config.yaml
d_mlp: 2048
norm: "rmsnorm"
norm_eps: 1e-05
rope_base: 10000.0
qk_norm: false
tie_embeddings: true
optimizer: "soap_variant"
weight_decay: 0.0
decay_shape: "linear"
Each number is 50 + 10 x the weight over its row's rms, rounded and kept within 0 to 99. Layers, rows and columns count from 0. The size before them is the row's rms in percent of the matrix's.

# layer 2 MLP gate, 2048x768, rms 0.0322, rows 603-614, columns 0-95
107:35 39 53 64 50 52 47 63 45 61 40 66 29 57 40 54 38 53 46 55 61 57 44 36 49 53 63 45 42 69 34 64 65 58 42 50 46 35 43 48 50 61 40 48 39 44 68 45 44 54 58 46 49 35 60 61 45 57 46 68 56 43 46 40 50 48 38 51 73 38 43 48 52 68 68 25 41 50 51 47 51 79 47 60 77 47 52 62 43 40 40 54 46 42 40 33
096:71 31 46 44 53 46 61 66 55 48 60 48 48 55 61 54 47 55 57 57 68 40 51 35 48 32 40 39 39 47 46 47 54 46 52 55 65 50 65 56 29 57 53 37 58 65 61 40 60 57 59 67 51 50 49 42 45 51 54 50 45 55 34 56 53 74 45 39 64 55 47 30 50 48 44 63 57 22 64 36 47 44 49 71 53 66 54 47 54 59 60 74 53 58 54 58
088:40 40 44 41 48 62 40 79 31 41 28 31 55 59 49 56 69 54 59 58 31 59 55 55 42 54 72 62 58 61 62 57 37 52 64 48 57 53 34 44 56 55 47 58 43 39 51 47 74 50 36 52 61 49 35 32 41 39 62 35 40 33 41 51 56 34 69 60 48 58 42 42 51 54 66 58 42 73 59 52 53 51 63 58 51 57 43 35 65 62 48 63 55 50 59 44
099:40 66 60 48 60 45 48 58 58 55 49 41 63 51 45 56 64 60 51 58 39 44 34 58 35 54 56 46 69 39 64 47 53 44 52 62 49 63 47 66 32 34 54 50 42 34 50 70 46 61 46 45 48 42 60 65 45 49 60 67 73 58 39 42 46 47 47 42 21 52 44 50 47 45 40 52 58 57 50 48 61 59 57 56 38 54 48 46 42 58 49 49 62 34 71 65
115:56 49 63 73 40 40 43 43 48 60 45 42 53 34 41 41 52 52 70 37 44 48 60 55 50 55 32 63 56 61 51 63 51 51 56 50 56 51 54 48 60 43 42 65 30 44 68 47 57 51 54 59 64 53 39 47 53 52 48 39 49 70 57 30 62 49 59 53 63 37 56 57 47 57 46 37 52 61 41 51 47 47 33 33 40 68 56 53 51 61 42 69 49 51 61 52
133:39 48 51 51 53 62 50 46 45 76 52 56 44 53 33 34 54 52 48 50 64 52 62 38 61 45 74 48 26 60 46 38 48 50 56 45 53 58 72 40 42 44 59 41 37 57 48 46 57 50 37 63 56 36 65 55 64 52 40 45 44 34 34 41 29 52 43 48 38 66 45 43 42 53 68 55 42 41 71 56 43 51 45 48 56 44 43 49 57 45 48 61 43 46 57 55
098:40 38 58 49 53 36 64 42 47 41 45 48 40 48 62 49 53 58 46 62 46 45 35 52 47 61 59 33 54 41 37 36 63 53 35 39 46 56 53 52 59 53 45 38 36 39 58 64 58 47 41 46 69 29 38 48 49 62 39 57 56 51 30 45 60 48 42 44 55 41 48 45 36 51 56 43 64 58 33 71 52 55 49 58 45 43 40 42 38 52 39 58 55 55 57 58
099:46 41 61 45 55 54 46 40 59 56 50 56 72 38 40 35 64 50 52 56 55 39 44 47 47 57 51 53 52 46 58 48 56 53 54 55 46 44 48 49 62 57 66 50 56 35 47 50 34 46 53 31 45 26 45 41 46 48 60 44 88 45 52 60 44 47 57 40 39 47 57 51 51 38 48 51 67 34 55 51 62 37 57 35 46 45 34 48 44 56 47 53 41 69 50 58
104:49 47 40 50 57 50 48 59 31 47 67 51 52 44 34 59 64 63 42 51 49 50 55 46 40 60 53 52 68 42 36 48 37 45 48 66 41 50 43 46 64 33 35 57 30 45 56 60 51 54 59 57 58 39 46 52 40 49 49 73 36 38 35 37 37 53 44 55 52 76 56 51 67 47 43 67 55 42 49 61 56 62 62 38 52 35 62 49 67 59 50 64 56 56 31 59
099:45 28 52 39 47 69 56 61 66 51 53 57 41 58 58 27 40 62 45 39 83 46 32 50 57 48 40 43 44 59 65 54 63 57 43 54 65 53 45 58 34 42 59 55 46 48 69 44 48 49 47 56 58 50 54 66 51 49 55 50 43 49 46 34 50 21 46 58 39 42 38 46 45 53 48 51 51 51 53 59 59 63 55 56 47 39 69 44 53 49 62 47 44 44 42 56
097:50 63 56 36 54 33 60 49 52 46 47 40 49 31 63 57 46 67 58 32 59 50 55 58 63 54 55 64 39 33 58 72 39 43 55 55 53 38 58 41 45 63 36 71 42 44 47 46 55 47 41 52 54 43 49 55 43 56 72 53 44 40 41 58 42 34 69 48 46 38 50 46 58 54 48 73 38 44 52 45 52 47 65 50 55 35 61 63 46 52 26 49 32 57 59 51
101:56 46 58 68 58 48 52 48 33 44 50 27 50 43 58 50 53 32 70 58 58 31 48 33 32 54 55 57 62 57 53 39 47 59 45 39 50 80 58 48 37 41 57 56 42 55 62 71 62 39 45 50 60 42 55 31 52 50 49 49 39 43 41 46 59 34 67 50 51 41 38 37 57 64 58 52 28 54 54 45 27 57 54 57 72 54 56 45 26 53 38 47 54 55 56 55
# layer 2 MLP up, 2048x768, rms 0.0322, rows 603-613, columns 0-95
105:45 67 43 22 55 42 35 49 80 64 39 42 67 55 66 47 40 55 50 55 60 60 46 57 51 35 38 48 56 38 41 47 36 45 47 50 51 70 49 58 40 51 48 61 64 39 61 44 57 56 38 56 42 53 37 34 55 67 61 59 44 48 37 40 54 60 70 61 38 67 47 68 44 45 43 64 43 55 36 50 59 53 50 49 48 46 47 30 49 53 42 45 41 67 52 42
095:48 33 53 40 51 42 39 42 53 60 57 54 56 20 56 47 41 45 61 69 48 45 42 50 45 36 51 54 44 55 62 38 59 43 48 56 50 29 53 54 39 73 67 73 58 58 59 46 50 43 49 67 67 54 46 38 48 64 38 43 46 55 36 38 56 42 42 60 58 39 54 45 37 62 35 56 40 44 58 50 68 45 51 64 33 55 55 47 54 53 67 50 59 62 52 68
091:58 58 53 57 52 48 44 50 58 54 57 51 40 46 51 42 23 36 35 51 40 48 60 30 52 61 48 58 56 35 28 55 56 50 42 44 41 44 69 49 47 60 52 50 60 58 58 44 52 53 44 50 32 70 70 48 40 55 46 46 57 48 33 49 71 62 56 55 38 28 77 45 41 38 56 45 57 53 50 49 48 68 68 65 59 42 36 53 60 50 50 46 48 39 36 51
108:50 45 52 43 65 20 54 64 60 50 45 44 57 46 41 43 41 43 45 53 39 43 42 62 35 65 51 49 48 64 54 41 64 61 53 54 40 57 67 68 35 53 40 63 55 46 58 62 30 66 57 57 41 40 56 60 55 49 39 60 69 70 55 47 49 43 35 46 41 49 53 61 46 50 44 44 50 65 57 39 52 57 55 51 38 72 40 51 37 46 43 64 62 37 67 50
103:48 57 60 46 57 62 45 59 51 45 41 45 43 56 46 50 53 35 29 58 68 43 39 55 59 41 67 42 61 72 51 35 56 41 49 45 51 71 68 54 32 46 42 63 46 66 25 49 42 37 67 65 32 50 61 49 50 36 56 55 37 59 41 74 55 41 18 44 39 47 40 45 64 57 48 64 70 55 58 56 37 34 52 45 55 46 53 59 46 63 56 60 52 49 57 47
121:52 43 61 45 55 49 64 41 39 44 57 59 63 53 45 41 42 44 57 29 53 51 32 56 56 49 57 52 42 55 53 50 42 79 67 60 41 49 65 38 42 67 44 48 50 40 46 42 37 53 70 44 44 54 53 45 41 52 57 52 48 60 32 55 52 54 39 44 64 44 50 54 39 52 37 49 49 50 69 45 29 61 47 52 58 68 42 52 41 55 22 46 47 54 45 67
100:36 43 61 56 60 48 65 37 49 40 56 62 47 68 56 68 50 43 47 61 44 40 36 50 44 53 49 69 68 46 51 52 54 38 40 45 65 52 62 37 53 39 56 65 44 47 53 54 36 62 39 51 54 60 33 47 56 55 42 33 47 61 49 56 55 59 48 49 51 48 65 55 48 52 55 27 43 36 50 51 29 41 47 66 42 47 69 61 36 44 48 60 54 42 48 67
103:57 43 57 54 36 53 42 48 57 64 46 40 54 61 39 46 55 36 50 49 51 37 41 40 54 38 54 37 36 56 56 62 42 36 56 48 50 56 50 54 56 46 66 53 26 58 54 43 44 60 58 59 60 46 46 48 53 38 42 57 33 56 41 56 39 49 38 52 44 29 56 63 40 55 36 41 62 46 63 64 27 45 64 44 45 58 35 57 53 45 55 43 42 57 64 53
107:40 42 59 56 70 42 43 25 83 49 58 47 41 53 45 39 43 47 52 49 52 49 49 64 72 30 48 51 47 59 49 52 49 60 59 35 45 34 55 53 56 33 38 32 70 60 48 59 49 53 49 43 50 43 53 59 74 55 39 38 77 54 61 59 63 51 44 38 54 45 36 38 41 47 35 41 54 56 46 38 42 29 39 33 55 63 47 61 48 37 48 36 40 39 62 34
099:51 62 57 49 61 63 39 61 49 60 47 74 27 58 45 50 50 57 54 48 54 57 44 32 57 41 43 64 41 49 62 40 50 47 59 45 47 44 60 82 51 59 43 51 63 56 26 61 47 41 43 45 41 47 63 46 44 27 67 37 59 49 30 37 47 47 44 52 38 62 32 44 52 42 64 22 70 48 26 57 58 53 35 65 46 53 41 37 56 51 53 57 48 24 42 65
097:49 48 66 46 59 48 36 65 43 60 36 32 54 55 54 46 46 53 43 53 34 44 63 54 61 49 47 63 51 48 39 42 47 61 48 49 49 58 40 42 49 52 67 62 54 37 62 44 63 49 57 44 61 34 48 62 47 65 46 44 52 69 35 53 43 48 47 64 51 52 48 44 59 60 26 32 50 37 46 58 51 52 44 58 57 58 52 59 39 53 47 64 42 36 39 36
# layer 2 MLP down (transposed), 2048x768, rms 0.0322, rows 603-613, columns 0-95
103:50 52 49 50 53 52 43 60 56 54 48 58 44 52 49 54 46 62 52 46 47 57 52 51 46 44 64 35 54 42 49 47 54 44 34 47 63 70 35 54 41 60 64 27 46 68 53 47 34 58 54 46 46 62 41 52 65 48 48 56 65 50 33 29 37 45 54 45 54 56 24 48 35 55 65 57 46 38 41 43 66 53 38 44 42 40 31 37 48 45 50 61 39 37 46 63
095:58 57 63 71 60 62 67 29 32 54 43 48 68 43 49 38 37 50 50 52 61 46 53 61 64 41 50 35 58 47 50 41 55 53 44 40 37 52 46 43 55 57 38 57 58 47 48 57 49 43 46 47 44 53 58 62 59 55 48 58 56 49 53 57 51 54 46 50 51 49 51 50 52 33 61 29 45 50 59 61 47 39 45 30 47 48 60 50 51 41 61 65 46 58 57 61
100:57 56 73 55 51 42 40 40 56 41 63 50 55 55 47 39 46 62 48 53 47 58 38 48 62 47 63 42 55 31 42 56 44 71 59 60 40 49 43 44 39 47 41 35 50 59 49 52 39 43 50 38 57 49 60 47 29 53 41 52 55 38 53 38 53 44 42 53 60 59 65 39 38 46 39 62 53 40 57 38 42 59 40 66 51 52 38 55 30 53 50 62 42 50 51 57
101:28 45 59 43 65 45 42 69 68 49 57 53 51 36 64 40 38 55 46 53 33 50 39 53 34 51 56 44 50 60 36 46 44 72 56 43 62 55 43 63 48 51 38 50 42 44 37 50 32 55 54 54 58 39 54 42 55 46 49 53 33 70 33 42 46 47 62 61 45 57 53 61 62 35 52 62 46 69 61 42 43 46 47 56 48 52 45 53 47 47 60 72 59 49 49 40
102:45 52 37 44 60 39 53 54 63 48 38 51 52 47 47 57 64 44 32 42 68 42 36 42 38 50 48 41 49 50 39 40 42 44 54 23 59 41 40 58 38 59 55 42 66 41 49 53 56 67 43 55 56 69 61 28 65 45 45 37 41 49 38 50 26 60 47 42 56 56 48 56 61 44 47 44 58 59 51 60 47 59 51 49 49 57 65 56 25 45 55 44 54 54 39 42
099:36 46 60 44 42 57 49 54 68 30 59 62 43 37 42 57 34 36 47 38 44 49 51 67 53 52 48 54 45 51 56 66 58 63 48 58 41 45 44 56 54 52 34 50 46 49 37 52 51 36 70 51 51 64 54 43 30 39 64 60 51 50 50 47 52 41 44 65 54 33 46 48 64 44 52 26 62 39 42 40 48 40 58 63 60 38 36 61 55 62 37 32 27 46 42 50
103:52 54 66 56 41 56 40 49 48 34 34 54 42 65 59 58 65 57 51 61 56 54 57 53 55 69 53 56 50 29 46 38 43 52 63 50 50 61 48 47 63 39 46 54 61 46 50 55 24 41 41 46 66 52 41 62 51 65 44 52 53 54 60 41 53 48 48 39 51 46 40 64 41 45 54 28 51 79 35 57 55 61 38 58 50 42 66 50 38 50 51 73 63 69 33 68
101:40 46 37 45 49 53 36 62 36 54 71 44 40 65 46 59 47 70 50 65 60 56 42 53 65 39 62 39 32 41 64 48 67 40 47 51 64 60 58 43 57 58 60 56 32 59 61 44 39 58 55 59 48 49 59 47 50 47 63 59 62 55 53 50 50 33 49 57 41 39 58 46 32 50 53 37 48 54 56 53 55 39 53 55 38 63 35 37 51 40 59 45 50 53 61 60
105:42 46 61 41 65 49 39 36 58 63 58 60 37 60 62 53 28 50 47 57 62 53 38 51 67 63 54 55 33 64 45 52 53 33 45 33 50 46 38 52 50 48 71 49 64 51 47 53 52 51 51 55 38 47 74 45 44 57 60 60 55 48 42 71 57 64 51 45 54 55 39 44 57 48 59 43 54 48 44 30 47 38 51 34 59 41 68 51 52 45 65 46 37 47 66 68
101:35 49 61 41 56 49 74 53 48 58 51 43 33 63 43 63 36 40 49 45 44 62 59 56 52 21 36 41 59 57 46 54 57 46 46 63 41 44 68 49 32 50 64 31 45 61 44 48 55 44 58 58 26 45 34 45 47 41 54 54 45 60 50 60 62 45 62 55 50 43 56 37 50 36 41 47 38 53 45 56 52 44 52 41 59 44 52 60 37 61 52 50 59 53 25 53
098:52 57 38 58 27 46 51 68 53 48 43 26 46 45 48 42 40 50 55 58 58 67 62 54 61 39 66 43 58 39 69 60 40 29 37 58 58 52 51 58 50 58 41 59 41 45 42 43 47 52 41 55 47 57 61 47 52 56 57 72 47 44 39 43 58 54 49 59 44 43 62 47 63 53 45 68 47 52 67 53 59 75 75 48 62 53 47 35 48 42 70 37 44 49 48 43